Weights of a small GPT-style language model, trained from scratch on English Wikipedia.
Size: width 128, 4 heads of 32, MLP 512 tanh GELU, vocabulary 2048.
Training: a variant of Adam for these matrices, 380M tokens, 5796 steps.
Each number is 500 + 40 x the weight over its row's rms, rounded and kept within 0 to 999. Layers, rows and columns count from 0. Numbers have three digits each. The size before them is the row's rms in percent of the matrix's.

# down: layer 6 MLP down (transposed), 512x128, rms 0.0338, rows 175-221, columns 0-63
# up: layer 6 MLP up, 512x128, rms 0.0677, rows 176-221, columns 0-63
down175 106:440526522490487482482510447510556485504475450485499531531533479477496529536475563555482533565562522470492514520514511496383510563522502463419475507461532474502527448441560488577512494529518552
up176 071:536504476563429507441484471500502534480447519506471468493482498505525475527521565593473498503535513567497503465468456571540494529534434471525502451467567495499490492467546448488481455476471516
down176 073:453521520534549489505525520469460567537571440536558456524530519485492496436527504427522512502552455434498494535575567476509434473448578453485494532490451547526461467467534473520537505518480531
up177 104:506473526485538496428568569505500576461515484525481531529521484472513495470486539484477512581477568600456535530564476512528509452433474478516546472555451506508517530500457543523512506507449484
down177 105:592535581500514497504544511517538440521502533532437490467495538418433463493515510475567541544486478520499473461415454534460572451474574459464472486531492412479593484518543521435463479523516440
up178 109:482550518578480510488466534521540470497431446559471509466446496449579502494490514494486445493503538476578508549489492515472478563405448502577477457552431578445466452539452512546470469536470410
down178 107:560539470513485500616494489551524435498502553546565516568440487436508531430510477490506503530385525541497495533482509483514478487426485500570474496575441480506534423509430515518528487458424468
up179 137:462483460531460468506511555518457600486469500553529489499481497498580483489487453490546521443506501489523557552497469560509515504554523645458544469559522500518511557595555501486524469465550554
down179 127:468493531530503495506469559550474537408473538496525464533420502524599541460504476481459499439517452535462558514530507530460451501519536508546474518505586506555529458559533555426559490498530565
up180 074:490537511538474438546508431499516509469455521500487491530488516496494474444529452556580471565510557509522514493437500492585459447490499506535571440500469569514566440506508500538535445472537494
down180 068:499492555518437502517476544504466551514538536523519489510556556527429499495546489546461483510515568562571493454502514523545499567497481506473492479499493468487475573467462489502514475486492503
up181 074:520476527526463462438487557453469582490524505492463531493495545385431564508483485587480460509492423472548533532512540485512484566485507530589506461447513472481561509491498501461461433468486461
down181 084:503537523496559482461545455533487487496421495546528451489563476532523458461481435405547529482522567510487491497412504467458536459440504516441503527576502478492449480514444559461577526559504534
up182 095:468518482570530500465555530535633495414498491492539458473492466471514543495519504509594491542479490521493526479545498506540560515489467477572505473458554506454506493518446461518556424465508410
down182 088:564544508486569499484468509436434478536515508542534473580488580469488485564533515559411498427523456566514435503428509427534431491501489494464520520571514524580475449485462443534482508453475508
up183 106:446538484488515492508529559558494478519510436514494513457519426515552532462490529515589499530532451588564451517564512546498572492467452487473544457480580477485548463534529497534507431471558511
down183 091:517512529569440487458475514554497455530531510528484624492578461490535442545532485526465444506473458443502522440492483390479442484469486449478510485522528529541491447575508395514482508487518528
up184 099:480532495463512473494509513522465473480549475548518538480388463494530468495476526489557390519509571564504428613464518508509472457475491534446505427495485530497483496490527462514487463473515485
down184 081:529505568494493479571471460480496464547470525545489507577417453498463521492499461529480478480472572569550439488465526400627433487536492528524493524440514527446463488547468514459539444467526446
up185 117:410464485538550503462587490528458475493488509510568486510501527474511496522500527501446504519529511516587484516414589524526503512458505582473478552513450559576510412536523542505467502500499595
down185 104:486474484505567536422439478459475494445452558508481508503446537458527474493504482456532516510565531496554503475494538452492552527451548510559624590542457507545502504551416514471500531527548509
up186 106:512502509505527506520506463533548546385453435520463531471501498546490488507484439509538527510508519483563498505574569515489540487491458496586481423448478476417562469441494591528526475497482499
down186 130:540538446433492450456444443488460511498505484498489530490481522491490473532464493530490514481494561534486558502493549482531589478591561504462479619553515437590544595528529461443504466500532548
up187 083:471460464488443488446533473560529545553460539479524513508552543487587396467474445538530552547521501483481463551532525545484451469547509409489523436463469520522547439503569508489547558478499534
down187 071:586548500516534539440493485508438548474500531482520565474433529548501462503483532446534564513587545500507542494504537478491520530504443526471544434523445411431393460452508491476480420451509537
up188 130:409536538544513452475532474518452514489477533500531555530415497461483441507468493528531451409517515509435586564471492557524491496493503469475490536604419493549543505505482565498515542498493556
down188 133:523460505531487567507564442533455417495521566483575512501452584485488420478484409482509463495517528480519478523465584435442528474472509499534421420485481538512472484501447507500555503508564513
up189 129:475457484533524479488552467471505511553486502513510428478460496495567432489458496475519483557514561531489451432381500504577533523469468451480581514471563563533548461497420488533504451367511465
down189 134:525467477451429517558511489474494482515533542514557552477612526550504433554497423455487476498559434433493544459516515530482504451475515526508467493464587605549532455434427532569502450481497546
up190 068:461485560515501536528510483497530486505527490499479463518438464472554463400495461476592506510471478580481450521431515529524567540468421511533513517484507540471491470462516466491506415467484481
down190 073:541453507482498493442492519485479496489516570514521492467507449486530464559496469518526504520589539522535401516502536440523526517465498472468473612501464501540381554457515489526484534417519509
up191 093:533585533493516510478508471525462571488532481479436526481461519504518517521478575506487475519520480487466593518584490472496525537477460554550509533478467477452529533536526517510547450427509502
down191 083:453468521529486473542538485563501460535454493531494476500592465538455484500534488517508475523506537535574490535446552534465575482498557544486487486489527562539465455512483498439547547563473502
up192 104:456464541481520436459543561537477515496534500486499514567475480514547484472545503511546503434486492536496436586529414534573469522384451521516503502535438488541548413568495481528494461503527478
down192 117:524418503504466527563444497493461486486494416557512624483547499549532551536605552568502514531420588573473461469511434470534446469500493512551463513526455448509517562505461458503487509485466516
up193 081:506539501482583506506522595486476540389500513503518504496490527506508533463417550515462489473542491583502544474480511557517535520455504526510554478483488501551509468513513498476514544440489441
down193 096:526517576518437514498518498533573430562516500486499512490462482514483458505557482492525501497531505407498500521500601459492484509579509530511467510459483529471479566490484492506509466502543466
up194 107:472484467469523463475555469512609514495543500513526507478557568482547506514530449512548506574526487486487505505493552561475488501487430460533511462483462505476519511497485557565533519466504471
down194 091:479574475508574503499475450476518521522535478524502462501539472461473450471501602465504558496547543550528499487470459536438499578480465508494514567619474450524434557551512519441480490443461501
up195 109:500538494561498503458536507480496515462435522508483519493418500472557504530471499500431468440560562491520502452410526494538450524534553430458447439499503545508595576545497520530507472465515440
down195 120:504471548466548521510565536489462513499624486526468571518466494427486521438514562480544560539461496466531475556486542495457574544483481530500491544450541395488410471485569470487507520516457487
up196 105:481487563474622506477591503518492477513561427541496436492463504484575481503515523499548508556498501581477492483501545508485547521522545440498539499521533506577465471492543535553520457512483466
down196 097:566494504535463513514528476458510509503393567437461554462463471515440400482542377469497523473545561455515468487533500413489476467483509473518526459505535474458572497501500494446533488554552516
up197 122:424507522499506470498502550489495546439516568530499518530445469481476474452500507476510502458513474516553513503476487539501476473505494456542584478508513518540489429531496462545458478463487470
down197 121:446445504536496455510569572454564498532442509468435493502439581465488473514491438456511436482564448548478478543509488478544484481479461484489439505445516470540521488485587461509623509508480492
up198 092:463490515625520517448528506525501477477519537497515504456463518536501372458496415461501459501492447509550537540532535463534513522422511547543477497564533466475484496503467579487545492511568467
down198 101:483536469499488500525486516477580546540426467524458585491501518489527578508503517506507592483526485503454470440446510505466490494504521463398473496446522511481509549517511546490496517536452458
up199 085:442495444486557493438542512544494514553535503487537475431484530470504479463510439544539442551503500553522528487533553535512550497445538551489542530523445544531543520484485454524530504443496516
down199 075:507487450511530545470488464512573457449483438590516556543475441493491461447500498512513462508529552491476446525539459431456488521462461516470443446599460441554474539491553509444424490479547483
up200 121:475497498480495537487490544583535529423531555506520488480466478508591494455482490440562438530508511488445569522499488564504539520504458534527523486468496518538481497495489462535538454497517522
down200 107:545461495462420547518530567486477477537498498495468505547541581505574591449563452482482474522507511503513473525554533444493483545520528514487486480435471567454507484494534507489521404557464494
up201 102:489581520466579520461493503507518500525463528531557479465529494517477501493455493537533454521503505444515492516432401540484575503553423559537542501546432501522492511457441530474518484493484486
down201 098:497450493474521516492580423454527467520566462585475539498496489503548398488575486427508414440550487499521462513513535513549522490507568494485478499519537548539417508478557496523471519470477468
up202 099:495507490506542495444493498473511534557455466560472501490447537420523480528534476523504544455466461498508450535473480504446555584523493631502459440618416538548486517530501568470469461455530537
down202 079:497458552433452488465542462515486515534518509562525515539468471460538463449455553516532402530459492502440481554513443434463539511461435441558467579450550530472449570546472466564482499550505544
up203 101:501457530447464533429532460531503538476500517537428421544502528479505532525455496492544491554542535434490496540459556482478433499481495492584447540546455481524507514416438541511483537529524497
down203 106:542420509491440550547530497553546602505529467484533562425466484448530500461517436513485484496465467470556493518551483495498509480523554493478536487439485513503455499592462521521463436494521501
up204 088:515565507534558511476470592505474512517483499493514558512471569465521542497515484495539580505497536494579570548469507540488453542466524528461522481459532498472538490479426521497484496495545468
down204 090:538465518501442500540521446521494451517505442520501489502594465458533475469457482491480447501530478500461422506439494469447487480531490522511509585554444581474472512535556509498518438500463473
up205 107:469571524529481506480497494487458467477514530548543498488566442473547521540488457415463540455509510452505459513513592505457509536524494494552605470566483545564555508565506453496502515515511481
down205 096:474478530414510531519528451561584478455499464495495470563479484492457508510522485462581475506525557470500523525481464524470445528562428503488470578506452439542513384481528540479544483546509486
up206 096:496450499460490503491451468529475515459559471584397520500449554487528465517518477506536519517462463511540551512511553534542475475484528468513519442573494527536544480531493532538469528562486571
down206 104:477486495481539498536583524497511473533425459485534471495495553459511424452504490422501541472585559459518491449493466514512635573476449450524467615492537496452453473484518492451498499433485444
up207 116:462527508480516407490481477545496571497504503554575457465489503493484507512485496533485501515513509386567548536508488526478489496481455465563551407445518499521570528465426497492517512493539554
down207 111:437534517506607558404478494489500515426545564522473543472534476544495446467512545464517534547545483449535451521497493446473464420469513533552575495498482496486510541533491415512468514507501489
up208 099:479598522606430466468529489492495490479496530487616505542470504403499509530466423549445472486498465574525387485478481475460438512471507574457489485538524466552562490484529476461451509442550476
down208 100:508383601454517556472497570473469505492528465579365481443569510508530535506481549466442526536517512534482508496472526528558460515532460513531472533506528489452447529515503488504486487538530542
up209 103:483502444483565486489505421540490530424467439619489497501516512487493514524497522534470510508509527491447493487488440512527529496496489593531524472455457457506460433575491568511475456525484504
down209 076:547527580479496486514547520493462495441514515510489526487447478483567487511562510522543547492530557491524427523571477448510441485441435502514475511506471495485556492525454454555491499508453537
up210 094:480453496513549434462598554497445549460523534462513556482415448482496468495534509523497526492539472462451594560443451521508457515461525508528621509487459458557451542481480507485513522476498548
down210 107:478611575529499520502440501518504544576447489510434510507454449521443517496524476502532518406520509521499471414528516497477478488570535422468388442548520534436510564500518509481467448447431518
up211 102:488524496475546446494511537527493483424445472519495495487504576471580543510423511501499427524546509524537490462510489466551444466396456463523535572525509449524501418564470492515540488560484490
down211 116:529514469523484570557509374529505489552579546509500522483436418442485480496508444480498525528505481451465491522476539499448594460451480534554489487466477524481448513502506478522533474505508459
up212 099:525476520516459476492464509495449510513505527533512461502519467451480531476488481460487558498522484476503462583438463525478470591445473578588478511543455506548562446530487557474519452413512515
down212 089:408592527512435433554480520494491533503503477483545453573573501521460550586505502544487540482487522536452438520525454527431492481457503481466442502500485439469558420579519449543500509537506462
up213 113:450525550518486505461523542557513549513535416529480585494438542552515476432525491475516540525459482543485484504498438557589511517469465481577530511495525510493500490471537510475471468446487451
down213 104:479502580557596553529506499418531447470515512551502570439529490512517448409525502476447502490508571471525448467492467562473500473529562494440551475478492493497559549506521574482574468506513454
up214 077:526481520535466498474505541467549536440466408496422521497455481503483519477442505482428451508478526490500437515486426549523583483477541483516549512556499500440466631441465561509486441514495473
down214 085:520538443482501482509458463524500510478529575505551462474488465458498449535506525571529532512463473486506495591544508445440433540487463569498434471501538557567470342449552438456485557451510471
up215 097:480518525480471469495469613475543479483483565529468529483515558493597506438496543443477497475514445536481490542520411522516526535492488487430496491508543531572424515542496547519489521522585535
down215 105:459449484508455513465510484457505507484519486527526436555436517452473516521472528499516533514538435468593516482465519554426532474548514448488456553547492458442572527475571514549446520467477534
up216 100:451501553531563543475485535563502469526425446591602471506447524431538491496396510483500477469504513489544495501427549521538463558458474487453510450530472570468511506548522514491460450457439515
down216 105:513516502525526531606505527540497462509537525580543526504388557433552540447473499517538466543406542491505525506492451506519536560460471523543514447550453535498557485547455521559500393474412462
up217 090:499492453495552506473550475551470574518520458514475553478494523512477522531518507518575572513530475491478504458503532489539437486558504569564569503542550465583429475512487488506514392498507433
down217 085:480502459510504512486429478490501477551486514545500398503526521495510455489498427513426432527543467495590492532486440509473585528488534528484516571486502465452512480461521510477527465501481501
up218 120:480506532448513436467504589559554526467507542533462610493494540488501418537527472464547505457558503571512452506529541468466555458452495515462524476510496456579518372550469509568514466435525460
down218 132:451493427604523543480486488396502509458448540464537522538555441472510528484526545493501438476452511495423495456442504440484469482455516526487493562430525494535488542547523495522457541555490493
up219 065:480497443496525530577509511539500513507523521473513484578533508458493483422462498454504414450549505474482520472504454542493514525524442508459459467579430509535492499541547497536501470565497428
down219 083:493483594485487505379484556460458543482498476494492521430428480493493505618524515573430533553493441521497457494493576497510509555512509526505575537453508503487458601430502495458472493468487579
up220 101:451496507532496539510462551459492488435483509508518412418570521452504480512477419537542523464488535494527500546463434514540507552426528592536517503549493561461490452503518473503505500538521479
down220 092:537453520520467494512472442509522511518497510531490573569504568563461510472494565482551530533502425455511462495567490477488458429531489455492630496528541444494498523503450535423536482515489452
up221 103:543480515535652457455500565536412556504484503541405448476575550483506483519463479500443524475498508504522566428496556468501441536491473523519492501531467493530580488497495524486450447525528523
down221 094:484527538544508478532499520467552459468482485539479525556440522525490440491432502523562554471516516532486506523543541444494600417486519442493490496464535507508491505553443574484444555496516515